{"d_mlp": 320, "activation": "swiglu", "positions": "rope", "tie_embeddings": true, "init_std_o": 0.0746, "lr": 0.00504, "seq_len": 1024, "steps": 5744}
Each number is 500 + 50 x the weight over its row's rms, rounded and kept within 0 to 999. Layers, rows and columns count from 0. Numbers have three digits each. The size before them is the row's rms in percent of the matrix's.

# down: layer 8 MLP down (transposed), 320x128, rms 0.0857, rows 56-72, columns 0-127
# gate: layer 8 MLP gate, 320x128, rms 0.0872, rows 57-72, columns 0-127
# up: layer 8 MLP up, 320x128, rms 0.0848, rows 57-72, columns 0-127
down56 110:476460506477430484480544503532496404527478461412484493479496551478521451505463552570492474543441482504512461361484554485472470572480493515463424484459579500391591431564411497423445601482463578520527471457542551448548534449571519456575457526523513495580526499549479524528524552516499558529401511397554451521499598536538483600566555434531529503518557452509424420477554537391518454503436
gate57 104:540479531500468509526487458491531502387511523581453508436483537502557449512383564507478509598454477566458567551477359464499510496555519559446473578483450512519547516468598497597546543565453440530579461481402456399522475517582574548421453532485517501497513536453524555533550517469453564455562452514577558569515485504435516591546547488541521578503470480480563541427542585500428501576486
up57 104:386512549467482513533479415477529441478578435476587589500508484471604408493611515518519511478552475452541479497451507481518542520464487572492478528491549474433476495558370686430565564461561449477459500492549516472471494519491477475527527472509540505438568522434531517432454526488523414475501483518509502580585452529611521531527447546522540529412517421412579521494454478543552507434481
down57 102:528438617511512453433576493508410552468531503460504434532471498562473402462593492531482523567506569499548550495599553578518469623540516554570512503491474496499510455485456482463552516521637515462450486488560466586414494586574526443426493500545527510503511499434566538433507410541519441430520522466432473551435439478477472570586443475511554487519446491423416427473529538512506457437466
gate58 096:512448481546490523571557392446500504489514452441536497555445426499529491450536437489512577375574552451490495541450440496475414415472503487551615537482422586519438561495468434497471528468519538454470464488512488448555484521499488520529535583455447484555440476456534547521572560545443490529440504556412467490441550467429499524431455478451443620543538551578443487438620474555482585450532
up58 100:496479450515513507565455533528553500532348559420554409382462602581542480531554513449558440455461512520504525468490491515521502526554475439465492528545465551544483516450513512544522535540400400474595478455504445534453516536529451547483454465458528539501558514530528454528613431387591452510489527503461512611593389475509436464453554496485487555490513507454450480475557485507424396473501
down58 095:469511467518533557496577450443463545495538518518521560500426428494504511461498521549507467508552495434537564563457431523455499462508518524486545446438466535518539480506565535473456474415492604458417607457483505515533546484407564456589445530571476393395490471523525569491428463546505563578413486525527520475430503488503499571495494470515506393577517582407514461618491451389502490623501
gate59 100:495577538592490491425489505456474485514481518503474580570533575424500536535445504579426422450486410523474535520470475567572538692586413462456578470440494583406489460521542505550547500497388441519583613500450508531552583478463465475506593504490530515484485508498488504511538390507490475472488506465510484441521480516532471525527519503556480600609454521502426525573525503491518476499485
up59 101:559479524624527388517534542435505559388507476421464454542525475443531493612534471517515524458449524507568461416508484565531521481544486454527557432524480506502418510522569579505647566590514473499510559586622491498573456517477521474400482505461522568550534507456484522514434505504480547506508500532485514553435492436504527515441536534565414509470464475567485541558443511415446453535389
down59 101:519462410566547500472465555482584460555417583510544512511582529588540451494394505500555405479529588553488466482527476446495492442496460491483569546506519449540449574390601555506570501477483568563523408542491538570508454534582499499435552532553502542434458561569509502465493561545474452515586472536521516390490513532464481405509537419565499475429391426473519502461501486556454525530468
gate60 101:569464485436504534397433471496495541481538449588521493525470558459466607493497579560488495524531571518513441521564515479456528516565484541509482484593455506423429522583467468489573435473494498514492435607430526552547520512539530409515449443513542530509410504522459553547459558486450536512460520498604551436477612469586472438539435500481507386551536410414441577558566511499585526514465
up60 102:583453479594551556553535557498519483503428526414485466378463578451504497492474517514498553450544499494432554551483567465481515516507552501541427500525470537451618554498664564550462611471456478498527604542439461554529573578553490483493490503490484456561504422503509413495552460535474548514476555531516450512507443618525526552508487566406512460506572567553479507529541559550510449580468
down60 093:591587455466526567576524402515482444536450580509566473573452537466517466457523470486422473491521543422538485496522502500504501478481547387462475507541425522531513462578446477425458413564495539529507533516519342473592504517452502532470471511529599494431497536424523439514516551573458473479572576433446508457517429452455478549440532456437538577452444513460542417508513452518438374479497
gate61 104:374485518500539479452487459510471481464553436524540445511463458492499463407558489582454444512513548463516529510507487593567605488387520487498511539399521479477494506497538466452481597488485515493573503585569515485531505540481514502465444540397424495546579470431537538502559482488463433586517575505554488501488575460483554447415392518456585427527550473475617503500544549453466480452641
up61 100:505462469543481459596437592440507543452442535413499425577501565547523443506498541486535450524504502510544544503427463563547459519443512564490461496459490394481527377493428584464459490463522477485520506431485562490534517542544486368502432526528458492477557445444378553535506457506481556533509544573460450511538377556447487556584468428494482520477466471604492574477464585554462404524498
down61 101:443528477544481502510521401605458439417471460538475699503534540477491441511470404536520522571489501548465498538510452494449526431485436543553526504442505498505473530423582543541477507528518610559478552514510516571448487505537482507547545478612468547472559482508508474484536452510509536523518518421577546466500423488514524537374628553534526548487496430505421389532525428491563543536525
gate62 102:530575429536499407488456465521509505488460485477517492467483532543504525437509516580511517477572521478434538482489526445473436478516535532522506518549480527406407482465468555471481484505444478541548502477549513423406561518615502450480430625577480509530480583479503620380419529504507526489460561528519454516480421465494597555439534540397482566559476406432405565433477518578576537549469
up62 101:546506521522443598522431516497503480462499484448492564435398512404456558470525601501398437542554422562468470536528470522560513487525493426539429513435419417453461486441507489469454467536446523572512454534503513432518526502537526511420535523468579483487534501472425530516384513461481525490510428440519562469445536515421483507558489486535586388475563516455604581376537518384525494502501
down62 098:538530601429508526535476421551518557532516498411478566589502479558512490588472556522418503411515562529529495439602461552502467481467520461524495530487537487552448529401419504432496556459569495562513512526406505477517482614495487485460533497507506509532453468390539435601583476459569552563507396484509476540472439458497467536437537446542453569504501550514502588532481432549427560617539
gate63 098:455526464540475518484512509523556443523549524519556411530392498493418508497561564542525508542444462499560548526520501474510420442574485417435575479607523515464561593474455559541475457505520439543517494513486442452485566528630508571538579385479454506453566448553470521610476475495549492456520424538491515551508521432450509456477579474540460488569520403520421572515459488595582514512592
up63 095:511494551552503520478413456396495487517554582447406593481411551470489510483510608520540578484574513488470446467556446618491509401438465529518437507497509609449573437455541490509546541427507570461505557534510420511485502522439404513479508479535494516567470507525642507481485540602488451546530479439554513540556509476502490519629437454548530417501473512491437417478502551493540471465508
down63 106:487465523514542571445491486462445472513518493510447580496495557529493559579460502524534549483483463558548480436554504423483559531597570517489490564398440483600433459542546528573459359434560528456582513498473482508549479530519581516525552438437514615560473489493561540504511512500558475479572488448514536350447540480543446459538462503482406436549518579557504539547450524515545527397576
gate64 098:572457541519488561476500424539562495436526540519430618581511427486449475499511485424460466459574536538558529455537486489430368530495476529536539494519555505536486402571507575456558457539484450531516486495496449632474467528530507482423442525481492558514499526558455454420634478458582599475470394585423504518537416448451566544509457444549516537478496480526542461565486547440505524524461
up64 099:454485455485608532531534572466535439596458473508518500522422476475363463500549617533463506579571491499564496445426436556505459543542489475484549506561421402409431416485519505555492509457534501504452532455524499581528567473497487415524511510533527426594470394481416504474510535516559582473535455489479555499512503487443503467583512542557564465468506429548408517466576527507560457521408
down64 092:418472527474485559493523631574468440505532590594422523567455590419494431453434474490526525485596509476428475470505537514516467543467500530448541437490506472507478468450512493540564521459498514466426526476489471525526548403543405551530399497468537524412641531507554568462469467464442531376544419451520527469531448534486503480573555527492579450453454475467477395561544519459556486516501
gate65 105:616480474550521459486560515467511465556509518502505537497558454551482532447448460471598463523508531498440472480486533505465460541470535560612500429506534422584567504599547569505563529465424575577479471539467440357456431447489418547482467443515439444527428511492413491455495532486483445534538585482535562593453457475547519448517528592446542507578418451451476402509494521574573530520502
up65 103:543564552580525479517494466554409503569557531511486548466528510513474552566423567474558482380579553470543451409434541537571494519559497520507462415496547597562541418490508487497465467434391447509491575560470592401503524491560461494590550414474497542500525474499569460497566416535427481479517500408471429371447503539516517531527454483537430481466531507549593481540513508489478531529529
down65 103:465519564575463479501537484506550444507471498474491450466474626502396475620531469445516415473488508518535492425405513535485555460530514539508503524523493518481495519577366476414486512496531416488486583494424367622497490518549547519529557528476509498576527514460493536519452470582503505534472546487448451516465482469499435621588427446592484531558418433477435542540419567473454508483512
gate66 100:564632404465479584468525400443542464501542440515488540466490533482466471464501387515540549484509502421506539472564522546509496442415543439503579403532542452499398580425536416503475483489529470551555514641549407501383501505468539463502452456481461486485500506522459531401524503541504504555511514582442528447489464475590467506503494426543509504398546500510463538556591524484553557496485
up66 099:544430529436563463439493591432532407459432438505422497480531514492518508456488520479460544446510488501494466500517550524501508506456533408482536483377479585513499530445494524577512497470489451516482584384469487450446544500436482526548522441450486415442537435580595462601583575563592479538502414446508542522469521497518535440575507479459435451490521517400503586582628473529515520449533
down66 094:557485529524509499530498471499454541494431471481434434473466421540534383490561557515516549623542447435547514550451498477520566552482525527510552518553475466524419526456473556512472497457465599487452559466503443440535500541509494526535480527463577530526520540496559621377509466532565495514559455599451416538470428593610563478439440427533476572495445483572407505506441499403535556478540
gate67 099:503569539518493384474464552525632550486573534464587473391508522403528440458404493515459533507344467582523480400453498544543503514525479578487505490512443419504490463479521532512440513516432448496517542491443454530532547604468454441590543510502497468500481543481526536366433513452476490585453446476480559512481487437521505472585483486532519501468516592433421574526460497505541526559521
up67 097:472499489490462514569494428497477464499522447611481479486491503601410444514487505651524526537433515470437379504448502541436448534440529436479554492474541514474473467532449571515620451402474486509582498476505455483504495531605594478458512508498488451505538414530512591490555508505552491530502427577505337494453539540511520472497445531506535555511586523532546555569550542506490409580528
down67 099:513442501490582476505485514397461484530603451453507506454500419442494504457492539614538575491536448449538469464497518478610497485551375665479497519458505412553496513432462496468500436492442440449443511397495495505485469491486485416467614440440394476493509506496509475509525521530414571456523472492516598493491550470477561469610538510466469523444498435463495571481518548553519547470594
gate68 101:558439476449510525394503549460570524553492503488451430472491553520458468619516544459494508526417555516491481559463522515542565559474528509482564476539405487497525475523527506539519518455460415457591477596417473535414534541569584478517556418419507580494455436456479551509639500578435456466410465476485508431494352503523546568570503487456418446509495424523482514472535526506522560521527
up68 100:541464460573486467507551509543485584521476487520503527527460533564425504637449488516435456482501492471506501508396419574533564502450473492438498448456481581463595538548528476534430521445444532492463510664539497482612519460474458464559514487525394581331463483415518472496488543514418471549510455439568466476464445481476496427511506597487472502501519550521550400519485448522494484529520
down68 097:508527531537482597404535607467474476467442581418432378510480536524572576526482432570552496502601542468476475561586414515466411487486501541494530509482539483392454452542423485539510516476540506474460424483520552542435552484460489530484389485437546518501491551545551564476510523468562521564543519392494377478495530445574476431489589490526570465423440524537525503514563475521472539485530
gate69 094:515524438623531469504464603386500543552540476558596436461559491479439441534548450566483563532477435465530494477496429490568412434517530436396474425431520424541479608534436571467510518525503503453535417515482549479464464454566565532475523505446582501447520477439550527497464442460437499504429468561527453469521483526481417548489504529421578560542497388443426477539531513517442465489515
up69 095:510556421356511486482521485501475502568445412498496440551533553469473548558444466462518497532533450527520618521555572445499525525481541565473525504518497414390526415506538548603580542526483457515481503558440473588453527507479494505394601466564593548502528496465496537591446549487497548499544591499496561549494400499491419423463587504485567520525482451584484496514448502528507402504454
down69 101:540510473543519505547517522544503463555458529506455511559539403491522502513492486553463473510396494529418530411580479455500484553422398424375551594486485539553434457521511522511470515549496476466485532473584616495527466460539492454566468478419481448520434471525467592333585493514526481551501551586561551550547522473455488490548465510506456549481584520567575501515471390516541544427455
gate70 103:497553466599588560452550428421486611440448580502544464524475502519605478523578532499531618488521500518565477629591497534509507465475432544447537444500475501491516482516502458431465430529518488514438430504515473506536425487492517470477509518479472544534448516448477544537572499520573378509471469496429656576459536436568542456465457481428448472454519513431479513605495527508496478519415
up70 102:426525484456446422469548595540539409455425530520574559464466458525482494476465406530574628535515530429470501502494511527432571432491501541517444459515482466431502503503481442437423564504504478422452414535521467440460596456490473536590545454449465449499507561541553512417422440518497497477422420500613550539532413470431511525435510449479561548478563543486529542521481483495414547531413
down70 101:413536467544448429420508572476551563535443564485461507388444562592516502456521457470509527533429498521500442507568547498465437469572550484468493531494435428558548617477499470523488455504558545524531450430486428454443439443549567445488430526554560531512459479432446471597548544589528463575555505511510579528486484467574483472556532471416512481536454573390508521508428603430494455505490
gate71 093:572518552422528527565495486495580520502528554514545491555453501467469517459572513412477564491530530510595481389471465520496531517544535540579565462452518554526454541472530576442417498413472507557442503567535506445530484558450385493516457435425383581479583526456367565398569472539487501504527474515465537460585560548510487505560457568556487472589508509554522522533512503525542512612523
up71 096:501528445552523520397444549471493547517540441380557572484476407481470420590462459466490461480378462558493463477446538469591526546549546488449334412537528554489486457474457457551457528445505474560555527486516598646534550486551526456497407475512535566437525485434511506526492435491470418461488522518489512467474537455536463532528507523482510494565539481491442539441483470532435550537596
down71 096:552485421543441531551484531479417550519533649527457546482568526548516612550561508469409535562522598540507473479529486490526527477510489426595528436467510444527516589495509432508527498491504525486584548487513437536483571481554520540640490485535587399463417509455416598576533487548517547480618634484503525471508449481519496484467526463490552534494448504579519474530472487552538471495537
gate72 102:496366461551424458556484561459560489495574557509613542530553421546471508503438503489487531535488541515501545513514442480401472528508461533453548463572595392493537515541536470507469514478482540443582397540505511429433535533589509528501591450524519506476407484494552507512517532456473532556619506460569503532452562500426568528554540461518523534557460555519464499494622509521445558406401
up72 108:494491483485556437597454458456529425479533422533478495516427460467459470573501447571472468467500491460527537532565625477456387451482536424516444611549540486516545473548543480459505484426528501467476497460471538490548593581512440494502515528504427466496493545478604536443476587503525409615421464480461557528483481547545520411406536557507529579441572535483595497419454451418532513490483
down72 109:509487464470578546467511510526500494422484553510426552472513419497616485480552509572531417585606524514522528480516568589514528483372497459468478482453488511471462511410506520440481536463560548488547528515480533397498532448483402489378536473472501530513508554484458365467495472396441480547529537457545538553470442419530482541459576509498489553518589553573509489487517473432430580551397